python train.py --num_hidden_layers=11 --learning_rate=0.0102 --train_tokens=965800000
Each number is 500 + 25 x the weight over the matrix's rms, rounded and kept within 0 to 999. Layers, rows and columns count from 0. Numbers have three digits each.

# up: layer 4 MLP up, 3584x896, rms 0.0273, rows 3524-3554, columns 672-895
# down: layer 4 MLP down (transposed), 3584x896, rms 0.0273, rows 3524-3554, columns 672-895
up3524:503471505451520527489488499507520508565469455507486496509475504493503514496465523437536496496492546502475552547500546504512487494520452475489474506478511499516462473461467521523455494501529505498477537487511542495484486444482499542482497508542495487493507474472491533493478508486518495548510516496468492524543547534549479493505525506506484513516528480476494475455486449481464478464467526468497546470502515500491492489511489484510500513518473478477497544451493496493522504470493465469525533500510452459461507515500507481532515484451479452536507447505507501533484524457530532455457507479511495522468553484468502522472508526524527561484488507491531510496474508535516498514532
down3524:485523477472497499477505445527516497507450481532462490504479514502529518504479511480504480483536510522496514497515506556531493493514524499485492504521515531522469476550482529478463536532533503483488518517511472506513529461525523515527480510490505481526533499516509536535506523496490522503488504532537523516505477507493462514489465480477487493485536526529465500531505507488557510493479524511512525466501543477473448496500540513505463497470514504457486488502454485529514523507486496499495510520487511500499492491474556493503511466474500525541516489500476505474500472499490500464480496518510532499501509505491490523497492483492506535484492466473494571502496469493469507476495
up3525:524494490511541505524496510522481489488509494513526514525501496497520482493496490498498494504487461525517536478468518499528503530490500471479483503473537502516501466497516506528494532491559525452479526457462500496504492465518476497514503483527480517517468495515465504534514509514486548497487508510483469488529488507504541479507523529548483495488501488500521447491483523494515472498513490501484511467513509516465517489492506487478513531496515513500491476519477480519513477526502523511514495521545527514493545510497485437495514496487532530485531490537466502510523522503483487522524478545497508495477509493537476499511496494496504499513515540515469534526491491506536521518487
down3525:493496516509479497484507518520513461507490495522540452500503447518459500483501503514492471521515501504485516485538496522508484489457534460482483481460536462519469507491488500527520511444468546495500511471523481471481433526495484498527477522503518488509498475500556521485510513524528530545480500540484505512482500478536466488509503516558464515522516507534481489513495451494550497467514501542455497498516513465451547499498512464508476437497511512488511507513463517482502502492437503515492505523524465489463459552505524495499506490475485470495525534489494500519511523493484498505474500494501458521552483485493513491485518502507525501477511517498486498525514476486511494520493
up3526:487491463520520492499523526540547490517526481524509504523468522519478535490538472494497480495458543479503476491474522480518493482468462464526491527528482508498507499511504468503491469520545508496489507503503489489510532497492528488486505463511491485460505493519525483464491472511518528496521504508531522501472502486537519495467525493501503521474516501527542536523509489514524479489417504474534481511474532505490464500482529475481479459503559493493546452510497473459507471520490474471520489493478504503521478522511467530531452491464466512487521515494461432515528483526476502477467527488515541542489535487507518489570502466456509500499460523510520521490504481502505481536524
down3526:458521490515507491493528509471449498457507471492471482502487496553455472517537482482515514504491531520486502502475552536452463564501510478516480497503475517517534443505490510470464460453547473481487538528476566509505471500501534458483481529537473486494485447488524541492493492488521467483471531531527507535485491490480481502495496552522509520489484575499476505472524516496519567509439505499477522476507466458532490536499508466515510499495492518490454487491472525500427490512516552527552484551524539509519517520490504456489494511487502500486532512479522526499505474488466494508520536505541480498526474498508454478498476472526515520513503505489520528485447508524511488496450
up3527:465471455532467529453445467492546490516557521507515483539522495494452527501552523479502497528478483508527476524519554473499458523513528449479489454535503461491527474504538443515545496461487512455462512504541580483514484514477463515490512477444458520493483447449552507515525530530531498484511522525495489483501517477485463499490504534517515467488497513478478520486539453505460539541476463524519478502459472562512504488535496499467520501560519507510522515515510504512519544500503452523514497452541510462490526487522523464504471477524500490488435470446529502521505496533483520486517461503509537499476493504490488517514501485487491405448504475539484490445474433478451464488505
down3527:512533511453486444486529487534462511524560519493479505523497538505426505504549506495459491528498460474531485472556492523585497508478428534481510479492459457467516530497492507523492458497496491461462517487480550521473489525507445499486464476472493508480490507474516526480492538550486475497487559531484494515519529548489496461475467471506487485489484481546491464521466519488484503436507498522486503452502500533479488474514485475489511472518481511473491523526521503476496570467500503508491538513548486510462522472544492514537540523526462536556496550513465450525512458514496474541495528496528473513477545507536501540520539518499486483481495533534509531491485540492453477474478
up3528:511540528522495525537512514493548488498480552487478525525499542475453552539513520568463487478465525470500545483457471526478531465514494514481529479480516525519504519505503494483478519526539497541512482567496566484495442518445492491487524501473476468479539501531535500476515524498509529521490522512505517496490497474462519477560504537531531495510504498510515513500490552467535482519498498527500492494506514489523504486524457533508482490460507512488475509495498528472523507488521521491471522445469477501449522544510484486498567463522512549525529481485525534508468526496519507489474497515476477503524460517492534503481525456490481472511517540534502533484460525537484541499463
down3528:505480498522532550488507483508458496517480523513487492468519525470548489434497492481508511496467571482472527486513496550475518503469499458475505487480480547520515502512518465474534494500535449514496501500508465485506486493480544512510515501475500521506483485508498456484546533525474518493511525533533518562479499487496490509483528528532533476524500488475472505479482513529507465491509477467498475468494516515528500516464459496532529501455474504491506476487472488511480490459471479490483511481505497503535507510476515464490523472517475505511505499511491512534537508493470489503499474504531536495531461466474533480505480515493482514501508504499481470494459511534465509539456
up3529:566527506498503510465488503472501510540488524516494502495484505531472516485491490470522484506518533507535478490532511480502476474544503468484499496494474539516517502469483482520528480477486526474482525502508511489523517496526533482506526519483531496465509538517481492492497510494477479529507475526508470471482480500486494486506537476503489512449480461506490494484511488503499496492532511518460492472532472504511471496526537505482539497470513529495490496512513469494449544495499530520506512495497519504486517515512524503495507506459530527485459490464501497504486527529495474500488476463473484489456488532510490497509496478474478497491487516512503506490494493506499448492484
down3529:468489491472532540520524519540527519526508468490481497548479462454495494523485472513529518503466472494533525502494509507518508458489447454494484538509519521496515455462545461451499523473498504498533562483472522495484530492474478473495497513531455493493466498503519518499499495522517544477481469481489531506491456513487518465463482530468475524439504530533454508513521474502495470522509521510508497519525477550498508505514479499496507492502484492514499513495439466484516498459463526503491499477526494533572539478483530507451535528514520472531503459495431509469541459490438491502499506501513501505515488514512497477477519515517499503497500460500525504492514464487471534481534
up3530:543471502512503484501479544506496489521476487495503512499524537496472471488499518482507480524525534555510500488503529497508522518509477504453485440446504528493478480464514473499531539564436529462542511476518499560488510500519519527481471534532413506532488512531507515467511513486481477500484476510502489524460448476464526544504520471496483513510471496497519512500495481480489549508486497494478488486502517485487505454514507539505533476475468496462500548535500509506497499506482511526473524493493534527513490471484469489470546527532481499526506488488497450475517458513482450508510534475511515443480551468501498479555536438505471493481489486519496531462534458462530522487533
down3530:546527502518511480478488568512467505538498482494513520536485490460498464517502458492479516457525511536462507554499501507488520470523482494523490471484527507491535497468539503521499532506408535524535517466479469535473543517506482509500460552532507514492503515516537526535495533443492503502468490519511519470458516479534438513485520511505478505483536490500482499491491489499463502521528495525508493477523536505509526507520505473450480535528493446492510506515518468541484524542495533516450487519495510482497449485491503503477500511543569450482496529484472461467470472530507488493519471465565426538495499473513511453501512494520528528513492484466487511498516478501541417481507
up3531:503456504499511526483517519540467517454463508533518483506504451501515461507508487485504476495479518511474528519416512500482481508521483480497485501479493458508487513495478491510450489503498507505523488480443489504515551503547501512501494469507550501469483458483516499505476460516501507523540573508532488515479479481537499481474504549537486480530523518498502523496496488510505494476517529516529485486546474484502477513474483501505501507514516505511480481483486499526515493478548504527476481502524472501492510496489465477533539494502482500529491515516480534486516521512506483527507493477503466523519499497505513488481505525498473474509487485490514491506500532494520468486486
down3531:480476469500514478485542545540490470510453498520492521537484483465469497505485464515492495527506468471513518487506472533541495484507502505487495476538508539524503504503524484485505524500457522502474493522496509505494548483533490524511466491518466512508488487482471515501513497487473508474494539515488490469486534505451481486506496505520514490513477507524522511472506523505472526515510461508530483518493494504492483538462535532523474496513494506505485504477494520445510510505504500499537494479491513521491489479475521475499468477440483509528517458503502513496489541502518473489518496486543501509496521497486503516521501480524509510505470502465511494490503487488490491534479
up3532:485490467489489495577512501525491520508505495516516531495454510521496509498523490497521505483527529507477461501528525511484465516491496487541497519504511457476510570543508544516473502464495467526491543544525520523526476489452456496497497476557524474483482511463507518505523548566506507531462490497450505501492490480518519481571450505492486491500516510538473535531505511525485506481516495494495522546490519491554526516507491524516489492489521464548520487537481506498526477452482521507512494498485499517505498483559494485482507506533496472491505505483483497500466491483489526490520467520458458556543462511512496513495492512496465487475533505477497511491518465486488485546536
down3532:551524503444518485477455499529479544466479484514496462485533511497449482457516489510524501524532523477498491517545525495506529466480513486510505529510492498540533496508507485476496492497479529513496502468507486510503503529468475483503506507404488503553459518501496505493476531509475490542463496499517503477477501496449530485496457530523527520480531466524512519527499491494503510572510476490495508498519511464510526486470535498482489478493463510529510510552484501512504539478530497514526544510474524520555560479518495503501425482538538518523478495521476514520529520488538479502473476500530521519471456490508530499498502511506510460488554474509518499516486492481458501531541
up3533:483472537462502495480490491491498484502476481497477478504569480545482516478478461544538502539465551510508503484511528532499466459512491494521472478491503509520488503456439527511489544507456412563547530501485508523496533495510482515522502507483463473515510515509506507455477514560507489524556536514491510516482513500491499456506463511448485497510500490482522443514483514525509521498477466519521509499511461524516517489490486482512470500509511495485490491501489452529501483538502525468513532530489499510492477481566474488549480509437476526455494487489538515516530502537501495542510496532479500501506494531548487517523513515484519557508485504513528492541507484523483488474507
down3533:540484490479480501444461523491481502480556511492504546508509501548522466517505493531517532519472496530546547518515475493484475453499508506488542468448515476537499518517462506511522468491515461486476529511511493543509494499562483492489451536495461486499464500529463479486535518562545486524560490433483487551530512492489490486520499508529502463466494486493466498494467486497542499504517466498521572454522465537495515464520479488520484512486531514520529497539493504488552528564547534485520466471497474507481488498502524495461466522525479548502432449530533486453460467513462484497511516473523510508487496523522526506484508536482468533510499510544502442526528506477474495467503
up3534:533520507491500531517488517495521479499543506543482540484518490501513507440527474496529500485499516513542544501517508497525494487471487473502505529494512509512492512467505452452514512473526476509497523500538524497492480515490465531526513484511509502515535537496523474481495516431531464480508477529499527502536506499464522510496551517535509509492467496496500507455511491489495533502505523511515573519480541478501489542460461516465539493499455508503492491520452518551486535507463504530517514550497510496502508511529487508482474524505501467525464496501510477522501491553473497541471503492517538493522446526505489496472527505465512496537518524509522536495464471497464541527502
down3534:512498526514503495501462494505505487487527486538466552518502496479487487530497527521512494516494481497509489494534511475441503494495540479463489515506525504484506537482493453441527485483504551524494504514515510462501482470492513461493491533481539499516508465477547508520519517511533465515489535466479512515486497545489510514489508521557535507487499521511528556487490493496472485501514473500513563531518497487497525507500505485524533506515470540467485495433509524487538504524456535457513524543457507465535502480465487468520525464509509487480506458513489426542491520474508481521505511494475575490498505526485528527507509459492546514482516479515477498454508515487512515493497
up3535:503531508487511489537533519558481540517540523522527517447479485539517527538501483522491454527503577455497521411524557492496456515478533466504498508552511469540497516478520519500483489539484473528492524512511470488458499465483480513550482501503503494499511511520488499507508483485470474450462490470467532500502536554523460448492462501483508510530512500522468538487507520494511506507537519509492533542538495531503492462507470489471521509498495463504449537515491529529508489488507480482477523500494540463544535517471519485526461494488470517492509544514500515511506454494481477476543561483458529507538494514520465459481487511516493495490499534530534512497489509530500447502498
down3535:462458461471501479483514461493508528551493470507511525507457521490483516514442478482497433503477503482455521460509526497514486497497540499476503509488503485492505509494461520492508504510535484513505483516508453461496513498517486527523497513489481500478493465527479483485513493475531497477498446545525495564498507508438505504528464465479512496470523516513517513454489503455498532463523481468498503505503512506504447487521511516516462505428544532471421527501545483475510497478482456475484509506552449485466507505452472473514436490539491519484476484469530507539454517472490481457445484513515476517510508480498451485463503496465526549513510508474482505538478503500464496544480
up3536:537523497529483443548501507490518541547525437495542519516505543485528509465551474531527507468542506486527499503501547456542531530566519529458492488515516510517466455509591428485505526491507457511456512483492533516473484487492530477489498564500481475509514523501546517544512495522477497510543519481494491479483492545517510475518478544475478488513513480494493543522523521507501516471504498482517520500501553523539523446476506484485482495501513510473455510507546473528468530548455481512517493514494500455486528487504490483513521499488539541494482518454507497484502503510511495493485484535491534499496548490478517454550453527520477494511560480468442448507501425451461554527513
down3536:495520536544488413538500478475501539490511509478550535495476498506496452481510478498501553476505495521543451500524505454527470496493505547474483489509517511495458493504513483497526518534485497546448513513486520463522500510501526509444432534459451449545533534466497496515480462497441488500463488505504454537490496550534518510484462512528499470474491473554482480484516465479440508465528521499505507492469469475540517506449468507498494467484509569491476517488440511542544495508465505489493495461457461502458548482498517531522528445487532517498514483490534537483496506455489508506525496517502523552514480447479514498555507450527518507475521460492543513543466479462472544511478
up3537:472522498460504532512518536525459483472485501492508540541467514491468472476469484502508504530504535453470490537513483521509508553513503491525500512488506534498485503491513524504527464514480549510503519506536490461516502494479488526466522463512511494492482525493472541483505512515509486492511504500524509516491519511490467449511502524521509494462475469511529498454503533522492494504500459499489510493473501457526498514498485494538518513462468463470524492515528512527532470503577497538482503480544500524475523552514550475536504503502485461512503499462514463515508504522520468517482530480466522490488479518492489504540518496485509499572581480510450450524502491514462465507510
down3537:514538503491543496482502523500558483488492492530490518480482556496448531461460548509504523496506487489508489495544493489508499457520490512521504498505469534508484506470503481524509491511512492524509490499502507505438499492496527563537487519451502497501482505505504533519518500521498461507490472516518512530510517523525508489503457499503493506506478507462505496476476490476473488494518509515488509463493487529509516545511482513494493506506488493500488558531483514512510500486511453507503508514501506458500482533519503540501517568510497492513480538498480481495509509494519470541432500481548467528523532532486511507510551505507481514514485506490512507499497567503520485527448
up3538:516487451524519522480526486474495472507476515496483503492490548528506479512526491513509481504522487512494516490513519490483476492531515493519514516485507492474519470506496493509478508460496472503471484477503485488509503535498483491507471519459491492484488506518513521469492503489469506502491459498489481479465498516519458472505517483507494490477507527490507521509499511484513528511486493478525506506527504488538513492476494516500489482461466499492491470495501491477489480494491486462518511528477517473496517492513466475506530500479527485467486473476481461492441486509513473459521479471505525476499482527501492507500486485505455486500473495508522473509504525508486505498502
down3538:465503524469491520522522491458481539534483464516512480496529503497545522471496477484487504486508497479485486489513500494493511479506504498459486505488509490508505488504508475481507485502492503488512496487524496481483477462461510518537493511484520495499535447509525537510483475479484490508518502505496490530499522516511457544505501482482513446526456533486518466473504485455494476490464487485491518517505544506478462494515469468495504480528508514485509499487498525514539515471494515493507494497517492488484481514493463512501516489489489487539501476485501527511495491512501508502501504489531475534525499495495498524520498503500505486486485502485547527478507525471505489512558
up3539:530502513481500550457529505486515473476530517540495422493516528498526495507501523518460480481497537514459513504505519491504485503467495538491488511532510497558504469501533509497490492478508514460498532513459494519493481526522493524514495480533516460491503508524497477454500505477524489498485494495485494493535513487474467528524489520486463550499492524462489476496495453540495529505483485480501515519494487523518511517483490453489499493510490493522475495493458483413476482502496506453452473518522504464496535511501505500467487501471472497515480508480476491503521507505542510535510507518525482519537506482478473472513483449501498477555471494482481478502485487447518480520509
down3539:526456496489483476486521518516496528484507508553485499504429478507479538495531516564501533483508521497501490536543483501526492469453524548481499497513468482496433512506468515523482520476489442495528516521508456492475468524512448525500468496486520522521548519533539465495468517495442483491479497513500484495518470491470532485467477512557512514442478496480520471508485487437458482529515495542511527482521511535476477469506509506512504504484478465490478501478526499530491533511504495490550517496515524497554507520502494435500474466512515423513498496503513500483485532497493489481466495509484475529487476524523496509498497536466536511497535488532487519502472505498510490498491
up3540:508489516490493494540511527515507465491442477495498494528545517521546489527481526519513487512525475483508541508453489497501468517514547518531480526525522507549453545532498497478477493534480475514499478480492512480503496468469496453430527489525448466526485501468500483528541526478515466493522503432446526455491476498507554515458501494513481559480549465539535440481507469498494502470525543513544505483518521529514525508452527482499445528516478470523495501499516537546528487519498440525529503450522529480498469495475510500505516505510488475510509504493510531461488479487500452530459458468476496505498496532530520521494503488458538488498511473486556539518482526494504469451493
down3540:525536438475501460472526538479485491467489458500412461550459562550530486468478478501550530485474476502502510504527474484511496509535541491490514509492464458492512536478546520547539502522471459485491476486477548479519510522489497524483498501496436473469501515511539489498529529468533477473511529511507492497535490510515462504504477500512454502507525501528495508482502471500533482544501564492546535525471501524505477475516481497469493503532504536452485493474514484556458508516501557508520474511512519500506493496518487470458544503496511509474479511520461490476492502472515543549448527508500522496503482538528501535495537518499500467521521413459530493531556526557554470493502
up3541:504518498524486544521480514513560484496520505488536510496553461537501490478513483505511512557511557528445540478475492532506494511500532505545499504505546501523537497459508501506490467531485494484509508513482511462474485491492505501500488460494495496534525492477499523485457540472545502481503483476434473506523494490496519536501483545486523473491472472518487477488469482514499539499498433488477502458520491528525479483477516512538464543557476485481483538506515510491482481497543461510484512505502541497516536512484514535497524454497476489496519504515490525482481518509536488493480542462482490512492514513520546456451547510530472483484497502534492502483520519552458511488506
down3541:463467536527517514519484494553540435517531467486499478517521481499522506520458517476490515483471466512497476475494556521518491466482499486509477480487479460500464543496485531481517462498472548506508460527511554478524546482510491479494507513515530489452463495471515539517531468450556473501487464469507469535521471521510468514514462519522497482524478528499484498583497479484489480454462495473506509482538526518481442469493509509477501493463495516485499521485499533475488510536439500529492519475483450472524522522497521512512482469483538476470482504498450527523500527488444511484467486495496506534465508511545537495462496518498496532506478528548526476484452488524530518498528
up3542:518499531437479502515510493472447515524492498499518482507513478550531505484486482529524451530472481486510466501508501528507487515512526504497461508486519543451503481468540500499478501511533503521521485496480528496490516493503514494474545498487503519482535543503502519480488503463500541448452537513510509538508485494493539476501554456507466468497505487524512488498499448479449518471488494474469475482529503539504546495490493508495482513476544510516478430499485501519489520494455510483464484466506485511462510466496549516487480496519540484486476475455546562495538530518512507528511534477491516504549498507499502478531467495501484490495501526554464490513536455456485486461504
down3542:493454518465471480496430562519498511444484482532449491509501482483521512472466511524510471501497489502494529501477469507496475521470532505465499518477505481493524479497508521481500539497480488494527460490452532531497517489504489488452537501506503481504497505458524518433483479490516482489479519482489482498510438532540485495489511512520489491514530483521495490506492468514521491504542513539513521455564516503531539476525541502512527530486506516507453471458505499420505539492518508502534467493496492488515525545477535510484480513516529513520479500484503548491505548502478519535486520521497477485542503492515503473482514468449480486480465489526529485481554495444512492505466
up3543:469510492506482530479491482515483475467474507514519526500440503525473489488501534517534509508449504543492455530460467457515466458509488503552492503504495495509520504528542481512530508485527526485526398520539465508495466484536486528542504473502520472520516499480505537497498534525453412497511520454541471506506472454481543483536537500505523499514472471505428519547453490525472520479527474491506523522521516504512487491494468477504478533532553473518510486462568554526481474499516496498473487566512500447493494447536505507554451542489469507508483485516511497491488477493500489455573496486514512492521475494487530459476492529471470515487519465489520500511500489506500564519544
down3543:557509493529478524471478475510513531515481536447519531462534523480499546477468525464532513514488554502467509534515489482533491545521446495507482469450475533472472512534517503515514545567505473529521525509554489504487470481460459498550516477507493486518439530515451548496522489539571482513481541446494488510505478479531492495524531459533471544514483534485465487505508529538460510512529535496499539567519516461494510508437522503515479493510528458515501439497542470527481539512426470489455504497525505520535483510467527555531531532479450563491495508466475505507494507543537460463524535496489537520526459526482484500535472500478508469533505490475511575533481506512515474545478
up3544:516520504542480477498508538494528504478525494474498526511433499484492485530461473535503507533522496503509495502474513474491515459462492504449457518534516504522502510500485499519520527508471473478513513510538515451499496490510518520510503500507496492477485602520515519521483483517504529519538506477543504515486469484423508479449522484522501462538500481477483489515492539511475492494483520525458486485516537500470518477458546479489559446531517475498513510523511514506519463520507460512511510519545518534512499503486483502419530520510504530468519572544487473496483522555474493544508500541497504487468497484485425524516537506466506499515533466537504547471490505444471480557532
down3544:550535468447490434505490481505476511473463545502531516544430515478486500498490538460517468522498516526492464475491517503502516471498475514495473487484531470475507543482524502530492558508487478482489538545532518487455518507484508469528509517497537455483463556477527543502511463516483501454513491510512538499465506477478469513519526517491454529533510454528537536498524540491466530441488515538449461499508469511518464513510510519530531539478470460483463521525526499539560519528503471506480480479516536499519534544531507538470496480479493519457492496500468519517514520459485453502520504500532514439492568488479497472515504487477497439498490509524508462444506521474479479541503
up3545:496510495526471485492520463520506542484476507524497525467473493497469536482522506509514479477474505512528532519531463485451504493508471512516505564476454493535532469450529520493438532471485545535482488503518479525483492489508494523520499539541517481549500496520508505478469523492495551488498575496459507523496496537503504487495507503514544531518507512487491526474507512507511495537526514531539517477452527491464530512477502503490466517514490496450490484445527516521493507502491480504477487494513491504475469495506537480523464519488504508495519473456495451493467488470489500506469522452516482477467559538485521539505512518520487472464521449462528490490474521490475537479515
down3545:520481521534504514486493522468523506506542473510506533498519463494528538510489497528500527506473500507501481505547475564453500533539523501475497502502528485513499502485487527480498474472498525491506525497458482509479487468520507503502530538525535516516494525553534494512489532487519496483525481534483499511518508511475484517474504501542492503466502523523496498508538477467517514507454536448524499537500540557475520461497479505525514468491474501458480487535496510503491525492519518478470512538485503483498524437470448507459475500484475477464527503538521502500480491507503516466504500495491495495505494502494523502458530497459518483497544522486505511520483515505482515540523
up3546:481541493533488535478536523525486476546516445496478518494503483485495525490494496503488479529523495500474513463495496472497538481494561492443492547525472512471487507504483474499473469477532485494516518478493525483493473479515491527498487561495519478502507479508504497500535467510539546527528507484506512471515591487505490538538463512489509455503502503462454479484478485468495467488462484462508550506495490527468498508463505439543449534513510504470520498562546500501529510484491540537494479550467478455493505527435494553461478490470507484503488492467524461484526501519489493521489514491487521498462524532463510483533542488484469502511494553505518469486488526515531480485521
down3546:495521514466491487500487481479532523520480508524510420514487482481433467487515546516520501499515516521499550539490526510489527481510482456497461511504448509516502478472516473469460528510516515502540446498493491470482474500511496541476489526516483505455502524498567506507515539489515486541501497486500481496516549474507486492532511503485489472507520482458468489499482463504453540537415505486495601534551459477498526480546499527536499474467520428489534496536534512473522507489538517482481578509498480515499532505433463448514501502499444522483504495482501463457529480453459540495482483504479413486497488526504538481502483467488516526465494465412531506543495484466530498450537
up3547:505495457514508491516499438462463513497511513446481508526509474446541472531439568476529500497489483469484523524542455484505535503533507418504526475478546525507554499522546507465514524530477490513564490498462524505527466515510470513527535519496505469547456543468451478481462470498515520500515500525492482526510488483512558564478483473476475513499515484467565513530496509447488464512466458524514525495534463463473512541520449519485459483488522499529494538455481478515565431489489532522483514511436515505470483516517540509508491530519480513526537494511468491493461470489482470497475529455484498488531461493517504488540483465500545513443489496478533454481509512489500494481499
down3547:511524443460518497504514493485534524508496501474455482543495523500521498478438572497506523509513531524544518565449474452479503511531473491517481536539509530479449512494477507492477570515471474484470536508550530479526518542547502510447504485471508534536485523520507502490487481498476486509505447493507477538511477543476468529495515455478493457479453463486547511544479465488486522539494490530471490479575487488438499513495488521520457492558498485535540529489475513476502480520524529470475471507457524533504500492510514510512502489498500522483476507528497498525453519439486470469510468471488514486520464516491516453511483464513487533505473484499526454481519507467499434501565
up3548:466503517483481533512540522510513524506522541469480534495477493510462443456460495504480508515487481537515469502473520480498514515491504493517540538494512482510495491458523516515478519522469457505522494546503494515528506466514471558488487499485512490469505502468542518474492468483504492518502517518542507521487520477479452491505499459471459507448554488481489514508512461451550483521475520521539526522467491459536472475494485491504493519490453488465524507472520514484473496508516460471503510474511543539509515424544498485533461509497451507516501504510503485488475517563437490471499524446493475472530462505488490474490513479514498490521507518506498469545500490493519492494520
down3548:537492473501539507486470497538488501486525514492511482527514539466521468519524483478482477522509507489481554532518505516486493495540499531523455520509443521502505480485516486468500535459501451498482472475472470534489499488509452489506512479488524514527532530471519538536464501488519519506548486500544494509475521538514500452539500516497478516545500494486530522531465494473549510492502528477498520526492505513496475522501504483503524471514556490526515546507484527536503525481480478480502480525510519486528447522496504540534503490526509500506454515505532478497483496515496537477493505488487503514503495496494471482488521535501555525503458457486500508482530523524498485496481
up3549:483534514519517493550529540529493512482477525495430526520479488473564491509511454524494531448501490442491508461519468453518535500484497508511461470504502492513484488500528434505467511496508520489550411466505512510500483501496507515487516525467500486538518507502543471505470517515559455512524469503484506525494523497487495524514490492510489477541491493514510459510513531473530507535506509477550527461493510455502515477482542471499523505509505494524516549497538548501480509523529498542478542483511489474503500510480519492448490488516503504465478476500514441544471510503533498528492529508481520548501493458471507472488476466519518466465456491485480529498542481530514488448503
down3549:465483521445509480509542512528462471488498507512530563501465494488539485518460493540508494482516462477494550443534499489473469497483498515491518475464535556509440529514496490501523505502495521505481503518508496490486464493485552492564469518511521492449517545522512494518540492529507485496464485483476525477482500460462470520491470484513449533518500513484454497495548540543479491522507478514476476535477526513533496568513460486495515534501514495541473494520497529478462466510493512442482475469471469544531485493508503474481426477476480519479451474514571477480455564507519534461491492524475487537491480480504502483531484495573476499510517464496525495461525495456511505503495
up3550:523510506504511496527502534472502481460485476464478502449533516466524528482503466486566504496498482481532507525483535517501545487500531534481524526506468489517487487494513511454497514489520519498469431509496495493461504456491543508480542506476520502499503465506514493514482518471491492468507490474515490507467497463543476507509474504460463534510516456486486512504472477477506510524510480475483492562490523454486480538476519481488512505486517522544501536459531477493471471502545548460481488487548472511505460517464516493504558481501492488532483507480530525498510466490491544499512509526480525496552478510492535512465450497474501529525500502530524506530495508499544509504525
down3550:520500485486498489486545495536505493469507516495485545510517511517502488476490505485470488491485558488496480511507486542505532524498494510490512476532483526547506497508513479542479467520489509493512498498473502540467469496482476513532473522543496472519471468546459491508509468495510502512473487468516479528487506497520528510456515500544479521488482518517509496512510483486495489471502537480482556487481505474490505549511507490521490501505517512507546470502493486491551516510505477462437510505505484534481517504489478489512451485503487512517541505524542549526470486490521483482487527539512517481519502470475515482484524489518536508509479495482521490510468535520500502528493
up3551:516512468513524494538486536509507517477460509505535488534482437480509478508501510464558482456509523468470499488484523482462449474471490520505527473478503506500511502525479522497502483470520488500469507497478536506478505532527498517516527530499512505482497529509524467515512479518537542508483484535545491515510541458496491493484509458494517504515523479528533486539512523493543464515473482516523443514520465499487511497447473473502485537504442485534474505443470538529521494520466508513466521547494489491534473507539498484534509503490480504481512465476488506493506500499516471511484483546482497489477461541503487524510495506485536495497503504503514514524504491500541494491510
down3551:496525507536556521480485469495502513466527482512486502515509500500542497559479472500514518516488509488509506540508483509482491556542513464478512515496501547503570526475499565506474485476528519480491472480494480506519505526477481492500529512500518508451503476522472545454494467514481532499493533471517512511497478519455465524447500458461493508519494483519518461511505496452539512467497488506478523518505531497520470520451439493508518501549545503484526480489493514487525496512520489524534514512556493492473485513490487518529488513459537501495507485465499542482524515456537507476538504511479481488506485528520500483510513521506497518509511530508498466480506497482519532513505
up3552:467467528454478507447487516520468464500485444484516491515483501439504517520490440489514491536507518482501479503476509505516503470499445494462519513493503507468462491506543496466536491499491514462524471484476520507524518533486508512495534494522496504467527504490496513501518476502509464560504518515514478515466483564517507516513539501514503504492512490515480549515527505480513521454493487531513576501509480496485526515499502549487495465524476497526560424503492461493439471482463467516505486534488491496505550505502441516511413488522495493500528521483538489502532486532541483538561480562562546467529511512542549487412495506512489488494498472491477530530509441502500472499507
down3552:508521542496511554497488472476502520535489484511512507516520514467476500490448483437524484502482502541477506545484470496510527486512501457477508512521489494548492520489515513484528454515531489475510497437529524482537522488467476483494532483494509513504486479543453500491457492532547500460541481507557490511470505496510483478530449507498481499523487515562506517464571524527556533520510491485482475497514509449518530436486546488465444465524459494535499452489499485486514479506504477485515497518477487502510526565489521491488504535489538486499489541501487522537535520546529475500508498493500540483528487498487473489523529485508487476482517505480471521501485484497537506466502
up3553:488502502506530494518488528503473522497526551493517514508497508510517484490479483510509511527446494502491488459504505466478509523492491504477494505481543484505530503528485487449463523488473487545510483526518469489477481483497497510501539491481532492530483547472490523514536510474468496523511483502457513541490526490516460477499537520512505490474506508502491458439489503527485533488488524426522495498513506510511502474512505522526504531466479499487497479505482518482516524518525522537531478523523523502514520484502491478548492483514488503486526513439502483488463493518504533525533489523501542449463518513466493485500525483446495523487515489537449529509456481489484566475512
down3553:486522515490504525529484570489480474499484522485513481465499517465515499497481508513495491516489508534525499499487462466461514488466502482498481468516499521487492502524477510512483508507520515493481511484461475471514505490509499481512481479463488519493505515521459498497491499506475512492514519537507534529514445538499499436522520449497471447538504538512458515427514502531509479525478518465471504488512499539493469499494483511480517486512539535511480500450458522508501515496496493481460508539521505497501472503519481537491472517537490476516508472456456498514540531468513551473514512496534491514480499502501493490490556536453492497537480491515512475495501488498507486502513
up3554:538502512454532543474506481497491460488530459499506474540539486516503533488500493496495510505493497508526522532491495508548468525484510536515473496456506520481471474518506509480529496493516493472546535478503485518516498478497505477486505487535524516455529475524497535503480524516524501546508521500477493483508561484516502536491443510490493510498510468521511511507504470546473518422543512500468510493464492519498522477513515528504510499490476512449463498503483475526494519495528527515488504511532489509498486477525504506499511498509514513520495495482491540495485511514504512510463527475509479470515511545488492451444495487525501512505453485517455499503533460495528498510509
down3554:518494523469523505446499487480484491530465515503531538515511494551516512507536498462495505514476521531504509455483453505474478478492501505511489479504480474540480468491518527475497466489514501500525493496507478507519474520506522464475519504472515509505510515493502472473509519490519480519569511492471493552476503522509492516498489501483481492515511529488476503486502502499545501536486477471503507508495488498490528511507478506478483502508494501508537488503516496488504508521496521482498506470514499511525487532490485450525505489447454519515526490537490482427558478491487470485506482531511511501506457495533485489521508546490506519489466481511523498528520490522491515473461